Weights of a small transformer language model: rotary positions.
Each number is 128 + 24 x the weight over its row's rms, rounded and kept within 0 to 255. Layers, rows and columns count from 0. The size above them is the row's rms in percent of the matrix's.

# layer 3 attention query, 128x128, rms 0.201, rows 94-95, columns 0-127
size [ 97 184]
[[113 167 109 143 118 120 117 126 101 122  91 154 128 101 170 138 141 143 111 111  90 116 166 141  86 149 134 161 122 109 101 155 133 132 121 123 103 180 120 116 164  80 109 158 123 131 154 179 113 146 138 106 155 126 125 148 121 146 150 120 123 139 113 152 136 158 104  87 139 115 150 185 110 120 170 132  98 104 130 107 111 143 153 112 159 131 144 195 136 148 147  96 122 153 117  88 167 126 127 140  90 139 132 152 150 178 145 122 149 156 127 153 120 160 137 176 131 126 150 134 134 161 106  85 131  97 131 146]
 [136 160 163 136  91 124 134 148 121 152 133 161 127 148  80 126 147 179 132 162 179 126 134 197 133 124  88 131 128  96 181 133 132 127 131 148 157 119 142 153 102 131 137 108  99 135 144 130 125 170 152 108 123 153 135 131 105 130 112 183 148  86 114 175  86 144 136 125 165 163 124 119 142 150 126 154 116 134 138 156 131 130 122 140 144 130 154 123 161 119 126 110 140 161 160  97 150 133 142 134 148 105 129 125 157  60 130 105 162 109 145 122 176 105 126 118 122 171  79 137 105  97 120 137 131 119 128 120]]
# layer 3 attention key, 128x128, rms 0.187, rows 94-95, columns 0-127
size [ 97 102]
[[114 145 130  86 145  89 140 138 113 123 135 128 120 148 138 155 125  76 134 150 162 146 148 146  63 113 121  77 157 155 173 111 148 106 133 135 136 142 106 147 122 109 173 110 132 148 123 159 124 149 115 128 124 139  91 115 149 115 147 157 113 111 135 165 107 133 142 100 111 155 131 164 115 124 152 102  90 126 164 135 142 119 115 125 122 138 147 151 139 131 180 138 118 112 158 137  89 160 153 131 119 159 142 124  93 178 130 115 112 155  95 126 133 139  57 103  73 138 129 142 105 136 154 138 135 119 120 196]
 [154 140 125 119 104  67 135 109 135 136 109 136 148 100 134 114 122 148 119 118 117 131 103 121 173  93  97 123 134 147 147 134  94 115 141 117 106 161 180 124 164 163 167 168  90 138 139  84 175 163 112 167 117 136 105 142 147 131 104 145 139 134 110 122 177 109 137 103 108 116 110  86 129 112 157 133 107 123 129  93 143  99  89 139 123 133 129 138 144 124  95 134 108 102  82  93 134 104 102 129 120 167 109  96 114 172 141 115 147 122 139  87 166 142  96 134 144 130 125 134  91  81 101  86 106 126 122 146]]
# layer 3 attention value, 128x128, rms 0.147, rows 64-88, columns 0-127
size [107 106 111 118 107  96 119 105 109  96 104  99 108 108  99  98  99 106 104 112  94 120 109 106 108]
[[150 128 130 164 150 128 131 137 141 103 114 129 165  96 111 137 139 159  91 120 138 110 153 103 153 121  88 143 156 109 144  95 105 130 137 109 119  94 126 148 154 150  99 113 110 173 116 135  89 119  95 114 141 139 168 167 105  94  84 116 152 150 117 114 111 163 148 118 113 110 147  92 157 127 167 120 146  93 177  74 138 162 163 145 100 150 118 110 131 178 123 127 123 132 102 106 144  89  69 167 122 117  86 126 132 127 121 109 136 126 109 137 135 103 141 140 131 182 135  83 111 163 132 127 107 114 126 133]
 [160 119 101 164 107 158 117 153 145 113  97 114 165 121 151 163  83 102  92 156 137 124 144 123 112 107  96 133  98 126 135 119 132 143 126 164  93 109 127 162 148 112 135 166 103 104 118 125 129 121  94 124 152 109 155 150 157 133 125 122  65 105 118 133 170 150 160 156  96 110 105 118 127 126 102  74 171  99 106 149 131 139 106 120 144 148 121 168 136 160  92 128  63 128 104 143 130 147 101 163 101  98 116 125 109 134 110 168 123 165 135 115 113 141 134 109 123 128 107  98 110 130  92 130 130 161 153  82]
 [144 134 153 132 129 158 174 122 112 158 126 136 122 133 103 125  89 129 113 174 133 142 148  98 153 135 128 105 103 110 158 174 133 128 121 144 157 121 132 130  86 148 135 130 114  94 146 152 149 123 111 172 145 113 128 118  65 135 119 127 164  69 136 156 122 135 121 125 113 161 130 126 146 137 127 136 145 121 124 126 171  67  99 130 104  98 133 117 112 149 121 174 139 158 114 119 125  82 138 168  85 128 135 139 153 150 172 100 151 105 123 145 114 187 101 147 115 134 100  76 133 108  86 155 166 119 130 140]
 [107 131 108 126 180 130 118 117 118 154 107 161 128 164 120  99 131 151 133 121 148 116  75 139 131 169 192 158  68  94 116 112 111 117  85 109 132 147 132 133 139 135 150 199 120 133 119 115 107 143 173 104 138 131 112 122 137 136 171 134  97 132 127 134 129 114 133 148 117 136 143 110 113 158 125 130 109 101 195 119 125 149  92 126 156 112 112 114 142 125 101 123 173 122 125 152 136 155 184  80 146 110 132  99 144 147 107 146 106 163 123 155 119 102 128 101 168 126 127 174 141 147 135 129 109 122 129 100]
 [185 137  87 120 115 159 139  96 141 151 157 105 157 124 124 112 106  77 120 145 132 128 161 106 140 138 141 156 129 120 129 138 119 130  90 160 133 124 127 122 161 129 171 156 122 146 113 145 116 149 134 165 151 135 107 166 125 123 121 134  92  88 116 130 170 154 130 113 114 157 131  94 156 154  95 141 134 121 129 144 182  64 110 118 136 168 116 106 117 140 131 103 111 162 126 140 193 167 152 139 109 131  74 113 153  99  98 100 120 120 150  97 119 126 126 145 175 126  97 102 150 128 124 131 165  98 112 121]
 [110 113 165 125 156  71 118  98 114 179 134 148 130 158 148 123 152 132 110 125 113 132 136  98 160  72 128 172 126 153 151 110 122  97  73  83 131  96 133 139 109 174 124 128 142 124 121 111 110 131 163 134  79 126 144 124 147 131 123 143 150 129 130 101 104 121 109 123 109 158 156 146 170 133 155 148 164 155 128 106  62 103 137 126 173 109 110 140 134 121  98 159 138  88 129 100 114 102 118 111 140 133 156 140 172 130 108  88 125 122 115 135 114 131 150 157 116 174 174 143 120 114 114 100 123 106 132 145]
 [135 109 119  95 110 164 166 100  71 172  72 117 165 120  90 110 115 120  83 127 113 101 169 123 148  98 146 140 110 134 166 136 146 146 131 151 114 115 128  98 136 130 153 142 135  95 115 133 139 141 120 172 128 138  96 176 143 126 117 133 160 127 143  96 157 150 143 125 169 109 130  93 131 147 116 118 143 152 143 133 115  49 128 112 111 147 135 140 115 135 126 113 141 124 139 137 146 110  81 161 147 103 111 134 190  88 111 152 124 121 119 127 145 147 150 162 131 133  63 154 124 137 131 127 113 103 123 139]
 [136 114 107  97 126 107  95 160 135 147 141 124  88 123 149  94 126  99  50 118 160 147 152  49 155  71 125 110 109 127 132 151 173 142 123 142 165 132 125 105 129 105  92 134 124 152 115 137 151  99 162 149 143  84 117 105 139 176 145 136 142 147 108 132 133 112 151 119 127 124 130 122 112 136 125 129 137  98 129 153  88 153 134 118 183 108 142 131 122 205 170 114 133 115 126  91 128 118 101  95 122 104 109 124 126 109 151 115 160 153 134 114 121 108 166 114 125 119 115 119 139 126 110 117 159 129 141 144]
 [132 102 170 122 109 127 152 147 108 158 138 139 134 170 141 139  90 100 138 124 147 180 145 132 129 168 195 157 183 109 110 162 110 177  79 112 130 151 132 137 113 108 140  87 150 119 130 129 151  86 160 127 125 122 122  92 153 170 141 112 123 122 128 136 122 122 120 132 139 107 151 109 107 139 103 134 149 108 143 124 148  92 102 124 134 100 139 113 114 113 173 120 155 121 119 124 166 175 151 130 159 133 107 105 159 119 106 148 138 135 145 136 110 146 117 128 108 126 106 143 142 137 189 191  98 117  94  97]
 [159 126 103 137  98  84 162 122 155 106  83 127 127 104 151 115 101 158 105 111 113  99 160 141 136 120 107 139 141 139 109 113 119 137 131 113 113 115 119 150 138 124 132 110 157 126 134 113 158 138 124  95 159 148 169  51 115 108 122 117 160 168 155 109 157 107 121 117 115 120 157 155 136 135 123 144  75 116 144 126 156 159 170 139 122 126 132 101 141 202 124 108 125 158 134 131 126 157 109 124 179  92  76 137 145 135 127 153 136 137 138 115 145 165  92 136 124 182  78 112 100 144 130 110 140 129  96 147]
 [173 136 188 151 132 151 115  88 112 139 130  93 116 124 138 121 149  82 132 178 128 127 126  97 123 109 150 126 154 138 171 133 128 119 128  86 126 125 137 108 114  89 151  76 150 145 159 161 124 139 100 105 109 133 120 126 108  95 161 153 131 110 170 100 146 139 123 114 134 149 183 119 117 129 124 122 135 147 142 130 106 143 167 130 138 133 130 125 120  84 127 134 173 136 145 162 153 159 163 162 155 134 116 144 183 137  73 152 152 111 125 128 118 130 109 128 135 166  79 136 103  99 143 168 138  85 109 124]
 [129  92 150 173 136 102 114 178 130  89 157  82 147 105 153 134  78 125 132 149 135 100 144 110 119 119 104 121  99 141 160 128 145  90 150 154 163 120 127 117 105  64 104 128 178 143 140 137 119 111 143  98 149  90 105 152 154 129 117 140  81 105 150 132 114  97 157 109 164 132 123 133 108 133 101 147 108 157 171 159 164 111 125 121 137 186 145 108 105 131 115 114 117 128 153 133 130 154 115 113 126 132 118 148 139 140  97 140 152 103 122 150 141 173 147 138 123 147 125 146  80  89 156 127 176 142 135 112]
 [138 113 171 141 145 145 135 130 113 162 131 132 116 157 130  93 162  92 159 157 159 130 121 112 144 116 123 110  87 124  96 124 102  91 108 126 142 143 133 110  74 143  70 131 124 159 129 143 144 131 135  79  98 113 164 116 170  76 129 141 116 125 173  93 120 132 128 118 105 139 154 103 116 186 137 141 122 134 125 109 115 143 141 128 211 111 129  91 125 132  85 130 169 136 117 141 139 124  96 139 144 114 167 159 104 126 136 145 171 175 124 120 119 128 127 125 131 170 134 168 154 113 141 129 132 141 125 112]
 [130 167 166 148  86 141 155 132 103 106 142 150 114  98 154 156 152 129 133 150 116 160 120 113 121  98 149  88  72 155 150 135 109 148 120 141 146  79 133 111 137 150 121 133  93 142 124 135 119 122 126 116 110 102 158 155 102  97 178 118 124  92  97 141 137 133  89 106 107 184  92 136  83  70 164 132 148 123 116 123 122 131 132 125 143 107  89 128 116 155 139 164 128 158 144 129 132 124 132 100  89 106 166 122 148 146 147 114 147 132 130 144 100 136 114 124 112 100 157 136 105  95  94 129 124 106  89  69]
 [126 139 144 114 126 132 161 138 157 139 107 172 195  99 111 109 150 130 137 168 131 152 127 108 133 164 126 130 154  80 129 117 129  92 105 113 141 120 129 163 116 165 177 152 115 143 114 151 100 163 132 140 107 131 178  88 110 164 138 140 124 144 152 141 102 139 111 133  77 137 122 133 166 124 106 154 124  72 147 115 174 153 137 135 123 102 118 123 131 122 160 144 133 139 114 121 121 110 158 119 141  83 111 102 114 140 170 159 102 112 116 124 107 166 158 146  85 142 122 102 136 153  96 101  99 100  93 104]
 [102 102 141 149 164 113 126 160 140 180 108 160 183 153 126  95 117 161  87 129 152 137 157 133 110 131 129 119 114 115 130 136 164 100 107 138 204  96 126 168 157 174 100 144 119 147 152  95 146 126  92 126  82 127 132 121 140 100  96 127 110 102 156 109  60 131 123 139 136 140 158 128 136 154  85 159 129 136 131 126 134 102 118 119 122 174 175  98 111 127 109 135 130 179 107  91 130 123 110 142 128 120 166 121 113 166 124 122 142 108 131 118 133 124 154 127 104 154 137 111 106 118 133 162 111 123 132 140]
 [125 144 128 147  97 128 121 136 144  90 120 142  97 144 144 108 122  87 150 133 152 106 144 155 124  48 138 148 138 113 113 134 102 165 140 121  99 186 139 110  79 108 119 109 173  85 151 127 113 103 142  99 150 128 158 125 156 144 124 113 106 126 118 126 179 107 110 123 125 109 125 116 108 115 169 133  71 148 147 139  99 109 115 118 152 113 147 149 127 163 120 140 116 143 149 112 153 166 108 114 150  81 148 155 117 132 130 123 127 110 139 149 120 144  81 142  97 111 147 169 157 119 179 157 168 145 157 134]
 [119 106 116  83  71 144 175 113 102 154 107 138 128 109  91 133 149 138 112 112 114 168 126 122 149 119 124 103 116 153  96 147  95 142 147 172 134 110 125 112 139 194 153 154 100 105 111 142 142 104 143 178 126 128 116 207 140 116 133 131 153 141 122 123 148 125  90 146 131 147  78  67 162 107 205 119  96 154 119 130 129 140 130 113 109  71 126 132 119 146 134 120 135  98 132 112 130 141 102 115 125  86 112 133 141  99 157 145 128 133 126 108 115 113 137  97 136 129 125 145 129 140 117 113 119 110 111 127]
 [112  80 159 157 134 132 165 102 139 153  62  97 167  81 119 152 102 126 119 130 137 152 145 128 135 157 130 148 164 131 104 115 114 131 166 127 107 126 127 147 127 118 117 149 155 112 119 166 158 102 149 138 152 124 113 129 116 131 111 133 143 142 148 128 138  91 132 146 168  84 121 138 173 155 172 119 111 128 191 114 170 124 175 117 123 104  98 106 128 120 124 124 141  99 135 111 129 148 116 149 177 127 127 134 159  98  92 156 120 129 115 112 125 159 111 116 146 190 104  90  95 171 121 127 113 128 157 142]
 [114 127 154 101 101 107 129 124 158 151 159 143 123 182 153 135 135 107  76 147  82 135 102 151 103 137 142 112 150 126 106 126 114 124 117 142  98 157 129 155 116 146 137 109 129  75 177 124 141 130 173 112 132 125 172 112 144 123 150 118  77  96 123 133 112 127  99 141 105 166  74 166 101 119 141 127 122 165 119 129 152 174 132 126 106  87 102 136 122 103 112 109 103 130 132 112 106 146 155 103 104 139 150 114 117 108 114 217 116 142 151 134 102 148  91 118 126 102 152 138 133 124 110 157  99 110 137 116]
 [180  92 124 117 116 160 126 122 172 142 131 166 116 140 111 158  91 112 116 123 127 113 150  93  99 145  84 146  96 121 131 176 130 134 165 134 125 129 125 119 123 152  52 172 127 135 159 139 186 147 108 139 132 129 122  88 115 146  97 125 156 152 170 126 144 161 134 164 111 128 142 133 172 158 160  94 115 120 119 127 114 100 127 114 126 119 123 105 136 107 135 130 119 125  64 113  84  88  95 164 127 158 125 149  92 133 169 127 128 155 145 110 136 147 134 130 136 138  89 135 128 164 127 127 100 113 130 131]
 [ 90 132 137  48 114 106  90 116 105 185 157 151 106 154 121 126  95 145 106 182 115  95  86 146 131 141 134 149 164 140 135 140 146 114  66 144 130 119 128 129 123 122 154 114 111 137  96  99 136 151 114 167 108 126 184 115 150 145  79 153 132  99 143 136 129 143 118 131 130 152 180 135 137 120  92 133 152 125 138 132 158 114 127 125 115 112 155 151 127 112 152 129 108 120 103 151 107 113 150  76 121 107 108 139 138 142 173 135 124 148 129 141 132 113 131 139  85  93 129 145 156 115 155 123  78 150 149 120]
 [ 93 120 119 151 138 153 119 146 133 114 112 173 171 144 165 133 173 137 132 114 174 172 160 149 137 112 130 154 115 155 102 138 106 132  93 172 126 149 125 108  78 126 119  99 152 140 119  89 147 115  97 107  88 136 119  72 158 113 140 129  97 126 117 111 119 114 129 129 147  79 147 177 108 130 141 145 147 104 132 135 106 122 113 130 150  95  92 136 154 146 139 145 116 137 126 109 123 174 169 121 175 101 151 134 102 127 128  97 102  97 132 125 128 150  98 138  95 121 141 193 146 141 148 111  95  98 114 142]
 [ 91 117 145 154 148 131 137 104 131 170 134 138 147 135 120 123 130  80 156 110 106 147 165 139 151 117  98 141 103 140 129 181 163 140 115 145 157 109 130 128 135 162  98 177 104 132 147 112 167 132 113 126  51 110 109 108 156  89 104 113 120 104 133  95 131 110  93 124 142 131 116 151 142 142 124 153 144 188  58 141 104  75 125 109 166 163 151  83 116  79 126 147 124 125 154 119 145 117 125 152 151 142 168 123 120 111 135 106 109 132 137 111 134 126 144 151 125 104 147 146 108 107 122 155 112 111 108 124]
 [144 117  98 164 126 102 151 136 155  99 103 115 131  84 133 125 127 111 196 125 135 135 149 168 114 138 114 159 128  91  95 165 152 126 149  95 116 137 119 152 130  65 156 149 127 107 189 128 157 123 135 119  78 152 135 114 161 178 117 110 154 153 110 112 157 108 134 135  73 103 102 131 153 123 164 142 108 138  85 149 106 114  92 124 110 154 123 124 133 130 172 121 113 115 186 149 101 162 123 149 126 144 133 118 106 120 113 130 126  83 132 111 139 104 157 137 121 115 109 109 104 135 130 140 131 146  93 112]]
# layer 3 attention output (transposed), 128x128, rms 0.15, rows 64-88, columns 0-127
size [109 105 112 117 104  97 116 105 105  93 109  99 106 110  97 100  96 105 102 112  95 120 107 102 108]
[[ 95 135 143 127 133 122 165 113 130 127 104 125  99 122 123 139 135 134 141 152 114 115  93 149 130 148 127 140 150 103 130 132 197 104 138 154 128 128 107 120 152 154 109 128 137  94  94 102 116 107 153  60 168 160 130  84 133 157 118 129 132 127 103 135 127 100 126  88 156 127 110 125  81 103 120 129  89 126  83 124  85 130  84 148 139 118 125 125 161 150 135 145 124 129 129 140 165 165 168 117 157 159 124 120  87 127  89 188 153 120 177  98 174 159 128 105 153 115 139 116 148  94 117 119  98 116 129 126]
 [106 141 198 119 176 135 143 147 131 103 119 149 122 103  97 116 127 140 121 142  89 173 132 129 123 116  98  99 112 148  84 103 129  69  80 121 141  88 158 117  97 159 111 149  99 105 145 128 126 132 125  92 147 146 147 104 101 108 121 120 163 142 132 152 114 109 141 163 150 124 151 124 158 131 131  79 101 120 112 128 150 198 122 138 184 154 130 128 169 142 142 115 120  92 133 124 131 169 145 120 144 123 109 125 122 124 112  94 119 139 144 109  92 175 144 129 129 121 126 185 127 128 141 144 158 139 116 121]
 [130 111 147 122 149 112 115 126  98 111 125 113 126  98 103 149  91 128 159 140  93 110 144  97 150 125 143 110  71 127 102 102 145 119 107 122 116  93  99 116 141 114 123 100 159 189  88 108 154  76 122 131 135 141 162 156 166 110 142  94 116 110 103 146 155 129 114 114 103 148 135 118 123  94 117  94 123 114 120 105  66 129 111  84 142 118 135 130 148 130 110 118 144 162 145 127 141 124 136  91 124 100 133 134 174 127 119  90 104 147 103 114 181 101 119 147 121 111 152 173 102 111 144 152 137 180  75 118]
 [153 115 136 119  72 130 110 131 167 141 161 150 128 171 107 144 144 117 123  78 124 112 138 151  99 143 135 149 149 131 160 143 154 173 153 131 106 154 119 132  89 123 138 115 129 124 169 149 126 132 130 145 123  98 100 149 149 170 124 146 161 110  98 145 170 100 151 131  94 149 143 129 154 156 110 115 144 127 158 126 183 170 127 154 126 114 131 128 133  90 132 164 122 145 131 141 129 101 106 103 115 123  98 131 115 125 130 121 134 146 106 136 112 161 118  76 114 136  95 140 118 143 172 120 126  25 152 119]
 [ 77 141 193 160 135 132 167 177  61 111 142 158 136 106 105 122 129 132 123 169 120 127 150 100 138 151 121 156 100 103 126 122 123 123 113 132 130 101 120 110 130 108 119  64 119 137 132 116 127 126 119 173 124 149 141 137 154 112 130 126 134  98 110 152 139  62 139 149 118 121 183 129 129 150 142 125  78 125 117 162 150 178 108 169 140 141 120 149 100 127 124 117 143 204 107 135 150  74 130 152 121 119 129 143 123 126 120 141 123 141 154 116 151 151 116 142 107 146 116 154 120 155 115 149 120 142 142 108]
 [132 121 105 157  54 145 126  99 131 142 143  99  93 175 139 153 137  79 140 112 151  90  90 101 140 131 127 140 121 118 111 140 159 121 171 136 103 178 145 148 161 144 146 120 142 154 146 111  72 116  55 118 127 106 174 102 148 131 104 115 143 147 100 163 137 118 110 107 166 120 117 130  98 145 131 152 160 149 124 105 114 132 130  89 110 120 142 116 155  98 149 134 115 115 119 159 160 152 115 141 102 143 115 139 142  96 135  91 164 101 103 110 118 151 106 109 146 117 125 113 117 102 145 111 130  85 138 128]
 [110 145 162 113 148  99 152 141 111  92 122 149 145 129  99 139 102  99 134 179 115 107 142 150 153 111 126 153 121 122 112  93 140 143 128 160 138 158 113  76 157 101 136  80 168 136 127 123 120 105 110 146 118 153 121 117 152  88 152 159 128 123 126 142 100 134 139 122 110 127 129 163  94 113 149 167 115 125 127 193 139 144 138 131 152 121 160 152 134 122 156  88 177 148 125  98 142 134 157 143 156 189  97 161  93 128 137  87 141 138 103 102 124 102 147  80 124 133  92 117 113 144 110 113 147 156 111  82]
 [117 120 121 135 154 151 136 147 158 157 128 108 129 188 101 122  90 159 134 172 119 134 179 143 161 116 146 140 109 121  90 164 142 116 122 121 128 112 105 157 161 103 146 133 115 139 143 133 102 123  95 134  99 150 159 133 135 153 107 119 208 159 121 123 153 159 120 133 164 118 100 120 138 120 137 158 168 125 128 116 149 158  91 183 111 130 143 120 164 119 121  82 100 139 126 145 138 167 139 140 125 151 120 127 144 147 114 153 104 179 153  95 125 113 138 157 166 141 121 120  80 113 105 168 104 131 101 115]
 [147 133 136 128 134 112 111 148 121 108 120 150 130 139 133 106 151 147 113 149 129 117 146 100 104 135 117 113 129 134 126 142 119 198 100 150  92  97  97  93 114 165  89 143 107 146 181 125 169 162  86 176  86 122 116 172 153 150 131 111 128 112 141 158 143 130 158 136  65 119  99 171 127 155 129 130 124 146 150 122 108 134 142 172 162 132 132 129 117  97 138 135  73 151 125 125 139  92 142 128 130  96 172 135 130 153 157 110 112 143 119 118 127  77 115 158 126 182  91  91 129 115 104 135 122 134 124 129]
 [105 101 162 116 203 112 147 114 140 107 129 143 114 162 153 116 156  80 111 141 139 122 107 151 118 184  93 113 127 113 152 174 164 173 101 131 168 133 126 149 107 153 139 154 152 122  93  98 146 117 153 103 126 168 119 141  93 138 134 156 128 103 111 118 110 115 107 113 126 130 109 114  83 117 126 169 122 131 119 117  83 105  92 161 149 150 130 153  99 123 118 116 111 116 104  76 144 146 121  91 151 139 110 121  98 111 118 166 172 127 147 122 101 130 146 122 105  99  99 106 123 119 118 139  92 150 128 163]
 [147 131 107 132 151  89 134 144  94 101 142 128  93 118 134 116 127  91 146 140 160  94 117 132 117 145 122 187 114 103 105 134 117 155 141 157 132 110 109  80 112 175 125  97 103 137 104 117 101 121 100 161 100 138 128 137 150 117  86 155 109  64 117 138 123 140 116 119 134  98 126 126 132 181 118  93 119 144 140 137 105 114 103 190 148 113 107 147  91 103 127 132 131 126 126 134 163 167 119 146 130 117 138 130 135 111 133 148 143  83  59 150 164 115 124 150 116 143 127 105 134 156 126  73 149 168 109  99]
 [117 146 128 123 177 132 117 101  93 139  98 112 134 141 117 124 111 104 136 123 107 169 168  91 142 154 175 121 121 107 112 113 116 116 119 113 125  93 145  91  98 134 188 113  98 109 124 143 115 172  96 113 109 111  98 150 116 111 111 130 126  84 126 141 145 177  90 126 154  95 122 104 150 123 133 126  82 115 159  94 132 119 126 158 140 140 128 137 125 169 117  78 142 104  82 151 117 168 146 109 110 127 159 128 132 169  94 128 115 114 113 132 157 140  68  80 151 149 107 140  97 114 112 113 145 153 116 146]
 [139 122 123 123 115 135 112 102 165 161 149 116 120 168 157 170 131  92 139 144 136  97 109 104 142 117 126 156 104  96 123 106 147 125 133 154 101  57 125 126 143 128 143 110 118 103 145 145 121 140  54 106 116 135 114 138 135 126 113 140 167 126 161 168 159 124 115 112  99 107 110 136 174 138 103 118 140 123 121 137 129 116 117 163 105 140  81 161 115  89 120 149 103 125 150 152 106 176 117  91 133 133 120 129 121  93  78 151 161 131 122 151  92 186 109 101 135 164 154 133  82 113 143 119 150 128  99 109]
 [146 133 132 137 131 137 110 144 100 152 156 108 118 118 112 138 129 147 154 183 160 127  77 136 142 131 147 116  83 138  44 129 140 129 119 112 106  97 125 131 108 106 126  91 116 169  98 126 146  87 106 135 146 130 173 150 128 141 129 121 105  90 140 125 134 111 144 139 159 135 143  98 140 170  90  89 143 134 130 116 160  96 142  93 106 124 136  98 171 131 107 168 167 117 146 158 112 155 132 169 107 110 152  84 173 108 126 107 128 163 140 122 110 125 144 150 182 129 106 161 128 120 146 109 132 136 103 118]
 [ 95  82 123 113 127 146 138 105 137 117 153 149 123 147 146 120 122 137 132 101  93 110 104  95  97 130  94 142 127 150 170 179 169 170 118 135 122 140 114 153 114 126  90 115 116 183  97 123 138  67 159 130 164 118 180 159 116 153  94 103 152 106 114 153 156 158 115 144 135 134 121 141 120 136 130 102 101 148 125 138  85 132 154  92 129 159 154 140 171 121 117 164 133 158 150 149 136 130 143 120 137  94 139  85 125  83 137  88 161 146 148  96 172 127 153 110 107 113 146 110 148 133 136 136 134 117 122 157]
 [108 126 141 166 112 113 108  86 140 160 124 132 142 135 121 145  79  78  95 146 112 155 139 110 140 181 150 124 166  73 144 148 181 108 149 152  83 124 135 132 143 123 138 138 131 139 133 178 114 161 151 113 153 126 145 148 161 146 118 133 131 121 129 161 145 164 128 112 146  94 127 116 135 114 142 120  95 126 126  91  81 172 117 127 140 130 122 180 125 124 128  81  93 135 147 112  95 127 146 124 144 147 108 129 154  98  99 102 104 121 116 130 140 127  75  78 169 100 114 125 141  87 123 122 153 137 103 137]
 [142 144 125 129 153 140 120 140 132 148 140 140 168 135 130 113 135 142 103  98 147 153 140 147 168 118 104 107  92 159 108 101 105 174 105 117 150  94 206 104  95 108 140 145 115 102 172 111 146 122 116 132 105  99 125 113 105 100 171 119 102 103 146 120 110 128 126  98 125 149 132 161 103 140 104 139 148 132 108 140 141 114 116 105 104 127 114  94 104  84 106 102  88 124 144 127 121 131 124 124 124 100 175 127 105 157 129 128 119 114  91 143  67 136 115 161 131 127 105 103  42  92 159 125 110 134 131 145]
 [135 123 172 109 136 134 179 147 124 124 128 131 105 177 143 175 108 155 159 152 166 118 121 151 159  92 120  97 140 151  95 126 116 132 117 120 159 171 121 114 131  72  99  90 196 138 130 162 159  70 138 143 109 102 136 119 120 142 181 111 149 133 159 137 129 103 147 144 146 133 135 144 120 131 113 147 145 114 117 163 142 125 173 105 111 117 153 117 165 135 163 164 169 149 164 138 133 115 135 149 152 122 113 155 113 115 141 110 139 163 165 133 110 112 147 144 151 142 123 154 137 136  96 128 101 161 128 146]
 [132 139 167  99 186 111 131 108 128 101 107 112 118 161 154 123 167 116 150  94 102 109 152 118  86 120 101 148 166 130 132 118 158 140 107 142 149 195  77  83 111 155 130 141 175 111 152 124 126 121 126 103 130 134 110 120 116 148 151 136 125 141 114 143 143 116 120 122 129 143  87 130  93 107 100 151  90 119 115 116  59 155 155 130 147 125 126 159 154 135 172 142 104 113 106 131 172 168 125  94 119  95 157 182  96 129 101 133 131 125 117 122 142 118 113 129 109 143 107 139 151 159  99  94 124 133 140 150]
 [151 130 137 183 107 124 123  96 137 105 108 122  93 132 155 113 124  90 127 108 127 133 116 139 117 145 140  89  89 176 132 132 137 165  92 131 155 146 138 139 121 151 102 163 120 156 145 142 140 136 123 149  70 129 117 138  80 149 138 105 150 110 172 151 106 118 161 188 106 163 171 129 171 155 110 105 131 134 126 151 160 142 161  84 103 161 114 120 121 113 110 147 115 103 155 149 117 112  99 138 117  74 178 122 153 127 136  92 117 133 105 133  82 110 129 161 168 110 126 151 145 118 120 128 117 134 133 122]
 [150 105 132 110 143  99 107 133 128  88 113 147 149 141 109 120  94 144 134 129 120 133 131 131 167 124  96 150 103 132 153 102 134 108  88 133  99 119 109 184 124 125 127 160 146 108 119 151 145 102 121 111 132 150 118  83 143 118 135 148 152 202 153 139 116 153 117 160 115 118 124  79 144  75 126 148 110 114 116 100  71 141 109 152 130 122 115 178 178  88 135 133 122 163 148 100 129 164 135 112 179 101 113 154 110 136  91 134 153 152 150  91 137 126 135  90 108 114 142 162 131 133 113 158 115 170 122 116]
 [124 136  78 151  85 117 125 120 154 114 128 132 135 141 112 135 126  98 124 120 105 119 155  60 152 138 128 114 111 132 179 183 101 146 106  95 116 145 146 160 157 128 127 135 106 157 113 150 122 109 112 127  94 129 122 142 130 112 136 140 157 164 148 131 121 145 132 139  81 123 125 170 160 155 140 136 161 155 141 135 142 112 134  60 143 142 173 108  74 140 148 170 104 159 136 113 118 113 154 136 175 163 103 101 162 103 188  86 125  94 102 131 147 117 123 137 124  94 112 130 129 129 133 146 123 107 128 124]
 [156 115 129 145 116 139 108 147 123 135 151 122 152 118 110  95 112 130 118 113  91 148 119 115 123 134  93 136 164 151 116 144 160 156 156 133 113 120 127 122 116 111 107 165 155 112 169 147 135 159 105 146 155 143 142 148 119 131 127 112 116 144 153 122 120 134 128 122 131  92 102 127 138 155 131 134 170 148 141 176  85 109 130  75 121 158 186 130 142  64 115 151  89 100 106 101  64 117 103 145 109 132 139 100 112 115 122 146 152 145  93 121  58 139 136 125 110 137 125  99 104 109 151 103 119  84 170 179]
 [124 152 130 151  85 112  62 134 110 146 164 120 165 101 149 146 139  80 118 183 129 129 162  82 149 130 140 128 116 122 112 109 119  96 143 142 103 147 150 138 124  95 132 105 126 146 157 169 102 161 123 155 156  72 135 125 140  73 136 101 109 162 149 150 125 135 152 140 140 107 134 117 130 133 135 144 116 132 125 112 108 123 141 136 106 131  78 173 139 107 168 104 132 132 161  95  73 132 114 174 109 127 135 146 145  92  95  85 149 142 105 118 100 153 102 115 137 115 110 126 139 138 105 110 167 140 120 129]
 [ 98 128 144  84 135 146 110 144 111 137 129 164 150  87 162 129 147 134  92 116 161 178 108 148  95 105 123 120 152 148 136 146  85 132 117 120 145 125 151 129 102 147  84 151 130 127 168 123 159 143 159 160 164  85 134 124 128  85 113 123 106 155 111 109 109 146 124 131 157 143 167 112  84 157 158 123 114 107 128 107 113  98 171 184 137 132 110 125 146  97 158  81 157 149 125 125 143 100 111 121 137 108 151 132 121 114  98 107 152 114 163 132 130 142 140 134 107  96 108  82 119 117  89 136 166 180 132 147]]